Part of a small language model's weights: biases on query, key and value.
Each number is 500 + 50 x the weight over its row's rms, rounded and kept within 0 to 999. Layers, rows and columns count from 0. Numbers have three digits each. The size before them is the row's rms in percent of the matrix's.

# gate: layer 4 MLP gate, 448x160, rms 0.122, rows 366-420, columns 80-159
# up: layer 4 MLP up, 448x160, rms 0.122, rows 366-419, columns 80-159
# down: layer 4 MLP down (transposed), 448x160, rms 0.114, rows 366-419, columns 80-159
gate366 099:508571554540476479487523511446505503492563411451532473582555482534459543574504540618447376443452501368456532494526503561548535468596535647472567498492479587444548520593511465519496499494529482565468536436430498574543473476498545567505545520
up366 098:467594546546471445505552483448581514486465465496547453522560412558509515433498458585457408425520454457477419450511578454531518537629493568465587508483493521423432510571501488489508454424559400547442522449510492597466595580430539471433513578
down366 097:562436517441501497401519497552403463571491451553499490458472601461507530512523459495557571492543541551559515559546425531470501520461444538495461520513538407514594532444462493496436591486492526435566499598586494398519474472499481543519544439
gate367 103:473498547483527509554515548392554491595549525452392515447384460429501532425435544465511490448444421470546474426508540489514537504540410519458530514532604522488556508519485404550526536501463449460540522472538520534476474609492447408468547443
up367 109:507361502512481561576553562462490581574501461522500529451487645529531519491527507494583490501420457564475499481476516473407557435471457434505611567423589487538511502510442487542587480462426447531545370520536557435472474482530416482487504527
down367 103:564438492559475546612485497494566544449442506509480523481422504491503528476534481546575529567436582483497474488544511565474427493583400531577418558515456540567468364522421528457504493432537434538499492460463532513436490531424502472482503505
gate368 095:483501528445470445502628529452477503548422484578530548516569514510492478455442501484495408500572529464473532627487475585540480447537529485367508430498518542463390554478515509488510480501484463635443553541482504519560425517495508451497562550
up368 091:478464518489473498548488560493511477554492469552490467465443554449366492565546470531539546486499572470525465477589522412532422569436483536553567577481505424472548469515451488525513520428545506492538504500461529436498545530522411589542501452
down368 093:469512560539468533496499528506577459431555501494451455500457466599496436478429582555588497567429498576414495539538540498446498419518481519484574531419492554571387504563538392453544490485525454525564495538558470545540458472501534512423488504
gate369 109:542471491577510591449519601461545557532488397603607403541507447533498535533465448462545456444508476439436505484513433477584457471533492590403592444432485514448482486417477489498522487488489458522529506557533487457470517533496510565587541539
up369 110:555535652562449543478518549511529532426521487547545390490480515432520508551497530455538505438603442448472454505451464538503535462432546569402528520464485509582530486476432541498496455541537474434427540519503383471522495563462523453559552427
down369 108:602537482395604544524519448454490577472411523486465564486471441558548443535565440431399534523575415494569521495498476529563493462508563514501497576462413435581429523510460501453503529539491486375524476439457460528474476438502435545389566512
gate370 105:456504424457516472571439463521516519593554521510449492556420556583491504459478461569541508474409416566513551496501510546532566487516551459643455529497529451478529486469469428456509478591473476402471522541482571614485458581476463497479515522
up370 112:543479584503448531440474475460487444548447489440507495548467535566490393478514481504470537515498548607403510485505437608560500396448525434403538501460508503452513552475461477540504441458446538483554508489497557453503536527532490553537561478
down370 110:582496492493557393523517509534558552562483515542525536471538524434477526535497534490433372475406497534472524478580485515463549535602571516474508488542498482429584542543535466507491626432511469409576528476551471434503493472483529454512519447
gate371 104:542573370501427451525487541484586480563548471448506554517468510486475425444492414440461510447522415614470465455499469681505521501504478462479507499559508417439527463411521416574461459561443593416460493488562576448567453497547520534523494482
up371 106:467461383440491421581508522545437552558542556509436579555570519547511384541486508514515525442499532559524433495505482527486533454476516461527505510488557439542520466494504526506434456575460495493516550529486471542371428467499526462434455462
down371 104:441505473551398470470507553524481593451557406504574551405539522418427497467495531506584504523580450491511409469505460613547432459442494558542508544487440482470461491445538458476489521477501459503429553533535550516520450515464519555515520515
gate372 109:533549412458524566507489486567516438540526444490535506567455449580494479511424475509502465512508468541507489453496359556542510449505504407531508441440481505509506435452465487490462415569513473555496586515453519532510503512530578553607467620
up372 108:473460522364490483427452342485486468583529453468531544497486531431453442534473574481500494433527473556432444471488550428568443465574425509524495447441498464494583581589529599492486515452488553468534525433484401461559485466459487464539451565
down372 108:453480562562473492558422495455534494607445448524510624463471461422443513477533465437489583517467422497436370407436450477480575434538473495475491534481469493454498504557486448570457512545448514586625446481432562542574506522555565513548553474
gate373 095:489585460428497504449577570461513570622557561533627430477511494523460556503434520485491457413408504492386530514432479483520465489432572538401509389483425557490512447442552490546573479602460516592487487510501506382515443481487489516527603474
up373 093:544519494504460547492438525553519518517513553487489448464460530403538506491593491509560560497479514568538458416562455540547547562541468488489614524546553441529596432519442520481466440462545463483447508438612439495492476514554570526530586576
down373 093:502452473483474547500520532538556384426495425492503501514484526520514451539507570464498522425593438522471491547436507479552502436489489507510502610534587543532475494488517497436486529458601369503591487461560540558483537530539471407416518436
gate374 098:560478547491549488542458505455522526519562474512475516462493568446522497509394553450446554379600490479489505516527451522559470353487485603581490500495510371490523485583432471435579467565481394448511505557527539518543469510502556446552452488
up374 096:528521510542511607504566496514459485464458511435527563542565503598417491538409497573403444455535472427506462500450343615501437475436446456411542557471522519521492477464449429526504551510513514540566434540420508527504482460597443444560447508
down374 099:562479510502579508521404528490461518524564520600477467444521559383527502545481561455405586441469535459508408492470583564423460435475440602536503510521503449529555499559551412397542494549465456564463440475509565438510525515429484561552443486
gate375 098:486533569525391330572550465506496534468415575465445461489594426481476455512460560520448566536544511593498487451475464607528599508447561483433470561480509465422527479409512521471501499562503552437479542561575556472547463502410582442584521548
up375 099:488547480474459467459570423522528520556424526459485480470479504470457535523512536414557498525488414551365517541542494528506508443533540457547436543490511448450547468397535468548565513521524540453471501536563375591424495477490550575478515486
down375 098:574494467538543523579499447519527546609448487500462504458442454536463486465622506459490509492521520457447540416477448403457502481495474528581527547493567552489493478476479506521524502612451508435421515413499495562420424531573472540512513466
gate376 096:469482473468511354602516527514592472491514513535592469441486448505521465384458444567539459435463531508468435376487445480566610563470491565531525421514549565496448507564507516533486495413566427429405507466518464473484520625530421539528433561
up376 090:526460482534468507438462437435532466537475581453431613491451534454506475434510622605498561480575585513468585516485530425405437516548485398455539482552551468430451552476529558492549504632516477532527500539579526509533461430502465509442613580
down376 096:498535537555474505557557566454511550489487436499510415409572460531460462422397421465488441458576402556452403528600447486546540509463561490489516439534514501459507523471541473506436468478559475446559497507510500477428486577442525500567460564
gate377 103:495481540532560432542487557397523533481562447533458479479562521473511557399490529428540493524512532495521474471510448431623459459602508498519501497468640453533520547546435548542480490551484495515510563458443528493563489473462508396530581549
up377 104:517473528543575511436467540545503428563379552592433472583511572494569470491544488475503483567611476561388488486412465489490611449542398490546558463483446550507473478454502479399535554512470478436536409494584543491427521459510467464526449534
down377 106:428485451497489507515511503485560515440442553495541548452530507582493545482477463530406454495553538588520522470521561473522422497507611564532446577481450495571536476453545436485454543546504495565457431432576489523405582446458507548525465464
gate378 105:574586504454481487597513452520486414574509523481496419422429523489501460512537420495529483486522407598411482407517488577485601465519471359557425510553519350501487549483482437449543461556452500453514511495598515493478499549521508529536592461
up378 102:455534492537494520451513521515395437490455512594545520459532479514436449420475509471443435615460511492512393463525437548554482491525560464506548400524520501544559461478425539508415517487394517460458559457472526530488458388430527535504450488
down378 103:502533427519525587430491486427504584486495538507473557548515516414499541516477397487479398464485578510531460449486409614588520509502507394479521519468510442581550515383498397508584518608417435502531499461511482492501557386586533556554543464
gate379 090:485558475441427493499490483549485531497424570517502508443525503467414478525547542598455557491417523519557385440433495484620492524499481560610551509520488489453540538588464620551539458490481546502501483507490536496506557476415585488535478488
up379 091:512518443526430491439463541503459457483523437499513561510586480511456446473482528472444526559516548566500442602625453565562455456606491373502525548510494556529498494484471477511483475534434561597493533552568433514491429525543548578409442471
down379 091:565488459536474432645426491508502499488539596562507490537531416366480487419460581495494505583433483452553434527445507554561564468451475521608446480417486511514526506549461543515504497536493494495491553444409552509500448419542595463577563570
gate380 096:590493430471556497540521576432453540523507515510592505494365539560514487432523406520478492506449568620480402482525466605553509514456578505533533435561493474541527483524481502456518509556477517409512533501456533521523542523562449541542549466
up380 097:535456523566416577432513447538418436508500443481453560500529582476537568464503532563532487527600540586480489545491392623522476445435593473539467555502522586531538450523480537475451564523415518542535432549446551524503490399609561525497490410
down380 099:539555515422450444537445536497413353443439511549491497560436535408534441521592724552501442498363493581475536453423485486526544607500473523548563512533533502547545609550510495441557538535478554480563481486461547550531500526552544535479565523
gate381 102:542561531530525512460488495476465469513500570590450565495400522480386462457555491559492381511502574431517470577403427490533428591564517513557446463627460498483489449547529494525552494510527527553574486628475561491540466519518490495574448471
up381 099:474450447467423548466466576598532464504420535504525575432480490482503574446487510472421473539499509503557527445493422414550470445613427518498564514562447504522435599580428579479432466473431542530551572529452554479509464553517541478589525462
down381 098:540502520514493571436551524503509523545500539532462528528524514454518577443441527544436602462518524461516524554465438456484410530563480323545475463479462559503530544552458531543619527451464522456497530581387419445578464488541533494450562502
gate382 096:482595390456506412456491497578529469592545544545581464468516502457498494553362472464498525482450527508582499557471476536511548559509384540465559482503568523438457422496482515474508529478573450547461506454482577533562476517540483495523442628
up382 096:617597524463449496582517519517513516463420496422445488505528565545537528458455509484464472480434501426617500504497441533498479501452536484659568512418452521467496506534534549476585476442377474532492510553492527449524529390449453467551449442
down382 097:538488546479557412580539555455426560469427429556515488589564524472536509499416536480493472530456498445541470485422479452509424387589515564538617461556482457466448423598501584433554463435507479456495586554491506533551419455468476490475537460
gate383 097:565517457524510476521495536529550415489591584476522586508510547480522476392491548456501424493542522494488477459544445548504583510500506421544537559510520531430396592547522491457488467482507443541539456541552619580473490547540517551598509453
up383 092:532449485483592432489550476431517514415553455435441526565546436534457475482525514501481585497495512572397538478445517542504548452506492570452483462537465534494585460503394473565516536535506568575477524493442371413536461447435506422453479538
down383 096:493413451461470493404546497489571504530513478548485470528349438583524463481468497545476578402432455581444467462468545569524429499603538541537482492453500453566566546402558457600486498544530453556504566425565508456549465433418531497484468450
gate384 105:513517497541480600468436499513512448506478500461570495519494510580414562398538484406497450539547525521527442502514410444533566480542587469444495563479562457441492568411558454537522459585528430474533530507531572585452447542527524530551451518
up384 106:514475589490507446493499550526386525492431481521529416458585560469454429589464457600559596459503473439462493518449558460522417449491498508479535503461388507551576477602411538538532505467490491488362549429462432450452590481517518496427594501
down384 097:522511482509450453467525552464432536540488509481445497553562537432533429530403564548473522497534468493464460528461489465536482438458463531440651482412497518536585492471427488531554469453409516510502509555454548534545524495421427507487628512
gate385 098:440443479510512476535450481514476458577546456536498516529502539480457385552470597514442494435520548599491483519525382481527589574399499577463527491521514482503495425481589525486505509577449522528577465449520571509508454515427487540484560602
up385 099:479505509402555477520439472587493475548456412429401502532463498491460457466440460518484591592466433559563491539480588614479482443510467472455457498499486486532609593465465506579528450433559555504548472394474453502522483465549525448534520453
down385 099:590626535490508562498552539465521511460469436475452494555539492477510528525456459520408509486519529426469425408492486498475454504563494547462472480503503555491539593559422470426540400562472543477357533454451476504552407467484543553553473498
gate386 106:593456439605520503485516483475549454533586509558498538478466519387474523441467550467638566467623478498449460455448344521456482452516542494492577511488577378461449477496438454462492439479545459452550433499530553550477546507525539490523542467
up386 109:568446427585542487471478532526501501474449486434473502493521497484482537569469576520514588545492540462528494523458487469479352511489487537480483586411493395550515461453525507504578515546448632530508485535472531541489489527429503484567529565
down386 106:510501484446438371462458527496504551506556501458558519567530476469495580445612465525471511449496520577477470503502528509459473451488498511535427511420530511581475562426527546531472429430494614509462476526443535544387493553462347478457554523
gate387 098:479493489419519432479522555435444498498521517533591522437457527560458527428422548490460527434470517520499564484454561467551500399544441543444525428540524544579479554485507517478624549572455517428521570555511580456483470593487398591508465555
up387 097:528415487476603413429488495468570517495530532513507438420444481559446518480506516491484478528515545481467541500438558489490567531509426468474574539470519575490548590463480464575634559549503531431482438498565474551522511536420530469474512470
down387 099:448473461503506475473461480534529527470526436467412405466473482505482584526525397432492526507496543420550490566602535501493446522495470420562660434518453460524472585400498575482462549530550573485493463473556512458519495530448463492428538483
gate388 103:454520496509406441529499529509498405576595584542463490510467500541425580489398544484489464455541512581484472434510384498506428523495479565442526487512518479445536652532572583581483470438475462547505534489478514465552539506444500528533549573
up388 099:553454534460542568434399504438547555450497456490565573482422519407586446465522460491561515490524517473533451563504512391483508401501526516629547513553579463483404391524374432416598576483543486523596550560543497470545571515557475503422396420
down388 101:540592533547555523540492503491570435556544426475568488443491485447563487434590457496462510454468572412573468501504480540518566489546539507584494524484467560550497366466406482478466479497551385523635470521510515557409509592442558454506528514
gate389 096:635542533540518522467515475466528460472523533578550408518403540491567426540543443422536451503540501525513446470495454463437492499467521415533374486478491459414494549597448463531444538667592445589502445577506489526547487531573576503534508506
up389 091:550559519566392488466462531349490422551470525519551479464449376518506402503450524632443479422504498416493483406538464512516451559435478471456551546491517428425460522528488533556456435508499435544475493530533553476529518531539425535506517502
down389 096:573528466463458432476574478454493419487522544470505494468487476468509451543583452514462536491449493529530438430543531548411474559462510505556352510508511470476522587563498441557442587463454450570477508473494452543501494438579448578533488470
gate390 095:516473459516431467490511552541471440489571483532500506576511426501425525477533507577501507514498551492510523519489459506465505589546480579431559438440558455507469407516599448540550495422510470542551538547520548439608442571406510430570509563
up390 097:485470500435533451504471542572609447549579455443540433379467460388525487455528487585605413504463558496516520415596571471468464520550584530478552565422563453550464429491539510525503553467552441490483494481441434478439458537425534512378473496
down390 097:557436549512415530461436471567460420505481541509488518467482504570517496481475586547455571581594526478452527598396498479471524463504473575510550497589440515512519500538477537470503489508585533504519480558434570575433502520560426501510555471
gate391 100:483541458501490463543458592457561579559491514482471621502516454561409395491511556588407470443453507467569583463445471443564576458601489531519526501449499508419476401478540435461615518454461506567468576504429568516520460421463447501502577528
up391 099:466434476483490464484507591435468510522522510586551446514489397550443462442493521444537563527471628454474456494477540356495457513514451658449532532516523507540455517501540472495555538438522459484587466429471503542487573406474467463518429469
down391 104:519461610519462474473547513445512561465565560501457453519488506474404340535598464569476478509489500589471456427443561433467489538508475553468499442556563595455491429443532529442517516492538437470469422535559402448433527526484543487487458518
gate392 103:483511470512491440538457473517529445521466511505472503469502533423502425416383537516493564453486410515530490518547540541525432566502521527478506415538523425421507557461547454501524477638514466408560538495447536528560543492424479556486588451
up392 100:513494460483571455491482426431452637512453507479518459546550533471493439634537466457485500490487475488406509539475529451529572478557459571504510472440547505515557403506455387513577405438574536473486533485503436439513425490513411512510468532
down392 099:504449472526472505367559471573472540536549495528466510571572494510502539399433581569453528514445519517592490549444446482438575594435476404572595522549491483423441564456352531472449527499513500475431494579493471554493502466539530469551545498
gate393 105:475493480487530522526497551418418556521614503417511469485543439564468490443430478581534545461516505570467481466510468529517517471544563449395518476437554518560665442481567466462595486577479480456470427505541551489494558533478425523554661546
up393 102:486450563568476507547429471433538464549449564517546445427557539480440533510520514437460436505550487362455499498496479448535525549512530533568456567460487567453440441544421560579556554455498526500499603574501363568509496457505448481447488504
down393 104:525532543521522449512487413426513435397484519586468560463555374558465527452562387520465517476524527517508537529556553451446477530485471514513521469508473491443463505577440482581488497508498445574447496528585476489476526499526491526419470516
gate394 096:461621498454505547465475468533555612532499545470514450543543400451475442529482465464490523494452479535442536508485466533464506512462533507497397467452540582505436479514574488549514518526529474440407438394458496470554479458507426584550539527
up394 095:488486478499585401489617476468440552495469540578551477554510569627499478419516428464425499493556503539472504504546527531473563473468507567501474477567437517509461489415541547514553565532467498469519528498518448391493450540456443415503467513
down394 095:482452524493484545408495486498531508498528512407540531485450554570447397513544460578567460530440578449487568485489445559420471423448497456469546510529543529562424590462469471391487515513444515525599527529443524557480514529516526495472494420
gate395 097:545484490506487478465413519520548605513492513536524511590540580562525405498457567570603445568551500538403444634477547537535556483541545556529538481409528457430545441491463456440541552546489478472488435517565536521550424507505517403467537596
up395 099:457475490549597574573421524458558463474520522434549496553519485507499397515451452478440492512448556552474430470565447527461478563506493447527584532574581416466537409408538448550575491503539516496589549496578485403535495499543460386528563457
down395 097:495557578443455442623462492475494553494454543483399561520577498503536523455434571504507460515449538543483432488460571418535532469553475425499570503500448525482429550513460454464556445593543531517531477503462487502571452477482489508513587466
gate396 099:439449520614483401511538492458515557522530473538472542574567489499510531468536504526546557490448547510451445516529500462536512467473525507483418432481600412429455442395489563496531443470586410558501560541510558478524450526555533435514455507
up396 097:475546472482430467484503526433495563614512476437505428501490437476508423497515473502471513492437484548474455502540494584481514458422561528607558530605501545548530477503546452455428598548455543552514431363438508454524519457589553544479504528
down396 097:513446495488506504619550633542506511474479456479479556377464435443534516454493473518494522519520509451562487429493464450513471434536441508422510575517581464500494467545562443490440456496506453496464499486474485573483562538563525488517596552
gate397 105:562469479450557528467492519438438480556470473555384554559526568410465482442444498531524527420450385494476496460496501573523510434607558519495502386517504454464538525451563441560571415555484503516459457532394547508509592535530551569496491436
up397 104:410500576505442512420512332520536528417567499474469546445483577445552536553549511594474469437483443526482531504524561452488553437533488452538454553445472520553530509511531392435498459530485460443451471554578545452516465579482530556585471544
down397 104:519492447380556433502620457532515556580552644504474560462502513435565533445447468534659507527481474605410486464458543492466596443557471428492517517505420520508468452425625526489521550544498443572459441445541584483491515513507492553467471462
gate398 109:483480473396518479479482520535534536594451433477481514415493512493468440520464542561633522438536466506511494390498493414569446541499474594566532505582610501538482521520538534490535528529499396471555455457418440499543503583484577478535577557
up398 113:472487486498519469462566534627455519534404482521563566515512460477465442556533486466449550555415472486528561594466473514545542456541488519533490450549419534527465393484473426438447469537504520488428482526392473572558508499506545574534533492
down398 109:580475540511462517464644480577369545521448548469540456609532657571512506483547501517503575582475539502441455505467469517357491444445489483438461424506484549506501487493501431553498448548538625420479471497540369581484513485479458508474517540
gate399 103:486476354481442443509421466498508520511548495461555571409466521497507391480431461526566536432482488514505499513534477506595469503486503468550478580620564481488518402479498472421560520590521488491480469484481509499550492543479533572438526601
up399 111:502507407522454488511530566468458485462534555478513380590553382460493500534476460458540475458517508450533466496459477538509433601481623505453512508572453581498580447488413557513584446581488491562552566421512460501517569529540512392483496494
down399 108:469475419483411561521423488474430431483505546464533414605574503525518404499567561497575537582474456503536454437535542480531543527434520425463425536494500440499561538422537490633493444452504433533474548444543500445542525513489509504475438616
gate400 103:518509416459472475478565491591555539547474508480476450550560540537485442507442425487550488494504442576500477464466509543495496551442553478442501525583495458410572496464424408531473519585625416487532565457606500576542486515480469469534506458
up400 104:544496488423476555470504565481528440530533531485535603476483413526474522506501467509397507481463559432613485534581468461548458537488428530485504486555488458527507536570574517527543431485453606583496503430465584475571513530494437509540480468
down400 098:517534422579477517462516504469473502501548424411514538536515420488483519560405555499519488501544347514517429554531457565515545601493470429460586582563546465442571531549522504609569490447557496442499513485541490500429563517482523452570435528
gate401 096:514458441551518503513559458464478465476544525479517463390458465565533447542543532548498472492477485593480521471486516502518494497443591533492513445566518553525408569408572473565646479572508521521488484441519494558567449582492496408462508534
up401 093:518525597411469495522584516505527552548518469449438565542436426520531510492509558537525544607422425500480553582525523502527492520517533485525489476473452411514525469509515517453449568468566488462451429565541606481498460446538511619536589440
down401 097:510538457464514532519560536475439710505535431519507585542499423441499497502317437470493544528464575476426435528517489489553497508540487518489551450447488512522511356549549509485536562611466520459499517554484531456444491518414525522564505520
gate402 097:495550491481428412564585510554590523554495512492553415544446544626436553559473457490522522573435514521564516523435490534580409552528475608429439494548497539425609577500542479475495484481480562516429521501465471539470493498438527508575524588
up402 094:562607379603525468482505433587491470506529571509523502534436537580453485538471417510468503501418495510544437544507475504586451516508505497423443484459420572396551608515438450444438532470467500578517634515454505515492503497544486546499580532
down402 096:494521426460529606437460538487496502496490503519507499476492640495543438578502497506505529475482526502497497542451562568490432429449478491509539445527526405457528515467541408509428609473461631561609447510484451511489531562442522585516492457
gate403 102:486483486456404474447541592518509415596532414534559524410449538561488461479422592483488472471462464570511477517558482487506457433502512552447545401623510556534448588451613479569500496548509583597560502478540518546449555520469554533488499549
up403 101:498612589488413521445543501581503491599464458544529432589536472479489535519490491514423493528605490485424452452496420542532493420503481555564426540505559498539475489456475442589466441482430412477526620535493515482553504543571499375516461466
down403 100:576498438540472478539429423520524491511493527589462515524529535460455573479492598492465559439508469603491454473473446491511537535509486569517471553563548428422478421465544518583521516535528516482420588515475460490537550507462479466466387525
gate404 104:546549500464509428497509486551490526506474557473439518489350485513524505490507444523584524472521455600442518540563469502479477493506508439588512392560468474477544606467532419434483473603438525439469479448454514515505443563478549586536545396
up404 100:453534541496414547521444576469538385538518522434528479470498529477478504491479504593496503457503600491480544449516498472457467555406475503418523533566465385447564481473542470524551583447477566497520521594493554419508509514547486519508488503
down404 100:552543462460506452525519490546586439501483507447487477509593637566551492392453444502464526476522459435473530560527442478482506523449556559512526596444475524428370472443518451524470622477538420389496519501468384554522461482480433510589476458
gate405 093:494579494515401480558616550483609433548470540560443632450477445453513481380435506522518398434469488472477465466564563438558489583526465503484430562660436520416531532531538548517479424543579500492483456513485532485471502574423433526533548527
up405 091:491557605447385455516554487486644486538457477469481498609573413574540561446481543503497447484503523508511596533535548431589456491566463467520325542511488485496444539522453467534485411479502517586463490517525502484469576422433586503554536428
down405 095:490640535478515465399495510523467537476572541497532521446504506488515440463474418551411547507477537502455542382388525461505518558461551526521459478558597505426512636502445493487435387534448554502437533485527374468417540522542543525537440431
gate406 102:477557397511449536376361513509549468555501345418496546443458499542403398478420557493479500483530522481591515529470533544557540469506492540498541479564517453472454458557491525529498525482483497468561529527537615457469493473431557484514479534
up406 101:603489470490504520458497468555523457549587536566499492457477521492467463375493593410533463510549459550494520457457498557559606530469481426520446454497491528497587554516532571452500491447447496474515516594532564458417595480517496417517477438
down406 102:580523559528590564571544430472413523534476458485466459523531454485572519509560509394545504521433508433490439474494486421583529543543539491551476536491516455625555562562563489396490461454516517527510381437593499577427561508464534536505532482
gate407 101:551536492519529525449468539464422505549504408544482497519420502536512446502497511481532400554467589599485491471355489530497456500612500438538503519443625406541553479540548447548536524599615440526491449568542490427451432489480476473588549529
up407 094:504521371448427514560428424439492499545539429429574440460498430514457488524460501578425506521414467518596535459557561546554494539546554553542503580479512549429523619446493444494515538547459499446465550421539455608540529452531402540461513455
down407 097:491589448562452406483567376542518536399564564491513660559559460483452496467455516514527573443568475456514373553594471481511511435483509503442512472539376514465459469590513518568488547472497458507514468561448576461487499502511613489460522459
gate408 103:573459495463565492474437482536521511487577592431503476461505586567521511490478454539501508460493475487441509454583517611521591532537575493572401435565557525461543437517437482500540478566549472472465571471517544539421564535506518473460525516
up408 105:596530492517650503508554501493570518480460557510451499484497480482446597496537367496528523506492447444510574493510483492462435550498448474591451503527472497487549482390407487492466563564558537511503446566377463590400525593455547544446540456
down408 104:490403495507515459484437443481452570476505463408484492527444536461517569552466485479451452562518482434630570473501504565547502486541470410472544471548517425561497531451476457422478488597525388504494410522606508479464465522478528530541439568
gate409 098:576534482618547495552473512427643456497529511434479567441505540502441474398535504517540462522614502556455418369428445481623539534510525469508475541466556539394427521535570428461517483509576483492606529537469513561431588501522483538488557478
up409 096:636471456518486519518574490454524496448516567515497502491461571529472446505473470552491545485466455552413508541553500530507477530453489519465580552568534463435554598461483414516592559517503563494538465479492508428490473592488416593505541531
down409 099:569451507501522555563517601576528428579472508499477471466547489522520418464535478559526484521432513515486376526404405609527453445547536504482548462456556484426533596441483526458521516488431514504544544420478527514544561585487560625511615538
gate410 105:576511395497487408461423480633470510557501460498498540515553581505443477539453565627566408441501486549383487501452508561539470510486500527485516508516554446451581530565470510523562433544489510506434480433549445507574506498450466427542462643
up410 107:404517602517489531516523565493487440528563486491576451493439530504424550535459451576481535426469548534488443394529475402471480502560474504486515377540531392553475522441549442546471493529549513390503547505592485463499489503493468475484553491
down410 106:497605552501542502555497415502465490446506539510536599584513483471520544530417513499595491482571524560416569504512416419406544502504457530482540406542477459571502483440442471530480440528535498537519540502555488499566550490454588450432436391
gate411 098:560444541419535426592531488563514557531578442470424520511457474499399456511435501531557467470424411565463507490501495522480544477525579564503491493450545519440507452507531489473550528574518509555484553488345490537415431490444514486509515421
up411 103:495474523463468675413578512515527566472406464444557528492468437459473496545467508437478461439435425539457474485453541500465512425445400527384435490499504521437443514493504585532513518445440568510533501501449562456498559507401474540536429527
down411 100:484585533593501433535522511480456590469536558505441475558543547483492547481517470518440435439521627525459456528517516525484415442537473438467422477495519430535450482524488602582470515444480447471543502474443544515503515507527498532461532450
gate412 095:561538546631538459434512506584430468553502465512444493493511446435412447451425500542459440456554468498531486548460488510503468508569585549454493515492454543479546500568485450516468538499555394603593427508465606537549528544471488460479513447
up412 092:588516523493524510502525445489544431482547404544481481564495518492563501469644466560476503501539446536540442477444572531424487474521419542391557425472464506401474504526513523546406586517514567469583498511459463441455485522480567523512512599
down412 093:463438478449463509492499469463610450461536470506463571529513599477484459461516425496591385486502438475444411481583480513494364498465433363450451439475537548470529513438538468596440557484561496524557511564527459519436486460561473525480403539
gate413 107:543539388551472502478537480571490494531531527509517535449461424559450570474492451606514499416526485516530440515479442519486574485540522460400459421446556531409502520418558416497469483617607500497574557563532551618566458533396473501536597452
up413 109:574440489507421481514547441503491477492501579566459550461540450494539540533554508578490496475482433519440542520583490555502555502525494407492461458444436507394507475459390513441494529642564485585435501535558604530503474458504564578527609397
down413 108:531510510548487568506505568465374465501498531567458508444499559480478485657418566506522496482569487586554535475461492507503435504504548478372584570506555556539491563501601519454545470547582465580515499586465429519485486468557474516475400423
gate414 100:455522451543473481491511559532476465516496532495573487418533540399389383479454508477499488500445575533518309474528486495468433510463560486477577485543496490486535519534530543540624450449414462524587486487481610450579510563515492456584499466
up414 101:518526463510476463458518449446428542417539532452486541586463489508517436536543493544504548466536421555502485500442470580542471470483571422516453587529496518529527601409462441416507415543434540466489552472468552603540432521460524463492485431
down414 100:428510431484485425510458520474440425532567557485476533608554464541558470525571522589487506457504463512512563520473486614479501524500473512570460505491544573507504478369451456544538408397496531482557484471376460608436505426557535478512467509
gate415 097:471531489548540558411398568474484430482561430506516464546532472454530419491510488565544444410645509569482413445503464521590434418430536417518497548544503404496589530467553488556531440526510503578499536473574532493455491499532468484586544473
up415 095:457489474470496583503459464406474419472485497569460426527435475499487494597509506453477520528434523401559544495504405534605421555500497454511520475478450497510450523477564417545458472514513470564555449448524553497429460457560527497488547429
down415 096:498491500415599485481485506468525490476531562613560415425499594541442473450651461449487491436500572539569505504577519415492406514522505475532496479460437530548440460543511473551525453477571469477548463472541524435425498483495500470430461586
gate416 096:470452422473444453574492487538559576510514512494493526451486531438490451508507434482520330498528409558474459566521511568443452488440579478437442481484537564464456501527467516568560524471550420497568518529591527516490445485429476482469472474
up416 089:557540568469442565522481515476447389481535553530564440498486465479450528476529480510409503513650583469458489480488454500587497514481508432524460421565494521528541549530477577445515467508419461603458583471486502538485535512469406473358575467
down416 091:497512459540450601517465561473531570513491433472535391440535466440515559450503508536496468452509471436574451413484429575589471525477431462561602564504533521517489537500535408492587544466534454535529534424529576434523479447579503463509502510
gate417 097:518522491487471509501560481502564505516485517380470528441528512483492508539468544517638483471512462513407428521462544499486553489485539417503519429556527408426509488500491503493549520525417502513450455420546510467545449529506465546493468500
up417 095:520556475485442459450525483497445521546493533596559401548472432593469507395466497409498566486526459479398523549546533527499554512476454566478483433592454503526446605429550538542438485604549520458504620526577480608543451553568531442504470515
down417 100:393483530408429484512546440528554491510514546433489525483467497477444423518504523476469482520524592556475462425425492485611398379556534466525471593456504524540602540563608577500592436429538448408551511526512497517497481416523585500487478485
gate418 094:489513504476447455569603596505452470569476419465483546436439334492460488527529437622458576476493496501555509438479491538517557540523502483480484483447515505460510559508526478555501458521545559455490462505458537518481452632457536546627467556
up418 090:595503621531444541410561428509417474584460508459544487504418481496456486526511491552415572579459501512499573469414521518500550479474468483566398541533501548517526507492499415470555548566480542433518518482552491531556500499485501424596459454
down418 096:458520486537613448530498532468470475536505550565549507400463481530493539479526468554476501504479481517553475527543535441572457608515556463521479534496504558509544466568493380493451490539406503496448471518447446526429489484570442505445485561
gate419 103:502469511403411518565593586529535445565635526586512557420483461491473493450437441508472428464515487423481569490439463488515566598546458599514517500472460529442482529594548497500537408426510433555429508486539592547523479576529520532532478510
up419 102:565467453389423502513540491532412528572530477477417619455372475452477420469527498513470552486427517533500556538480505600454467419488480454491510497569477473481498514491479514467513441514485476511493370606496557457568436577624499596462478470
down419 102:530422517508547592457468512500484468463482488521597500517472569342599485487506486428490461464453544436497394483480590507579543476469566514481525509555527602424452533578521463422508495528540426554500491515474549452518524597552541568537543474
gate420 093:394536494486482452505434469582513542589489464411501571388486532481512467508496455477457503480439448484479492552428482523502540482488568485523440573511547417472608514485556494499472424504507548481527374493447526434503448500555565591577436502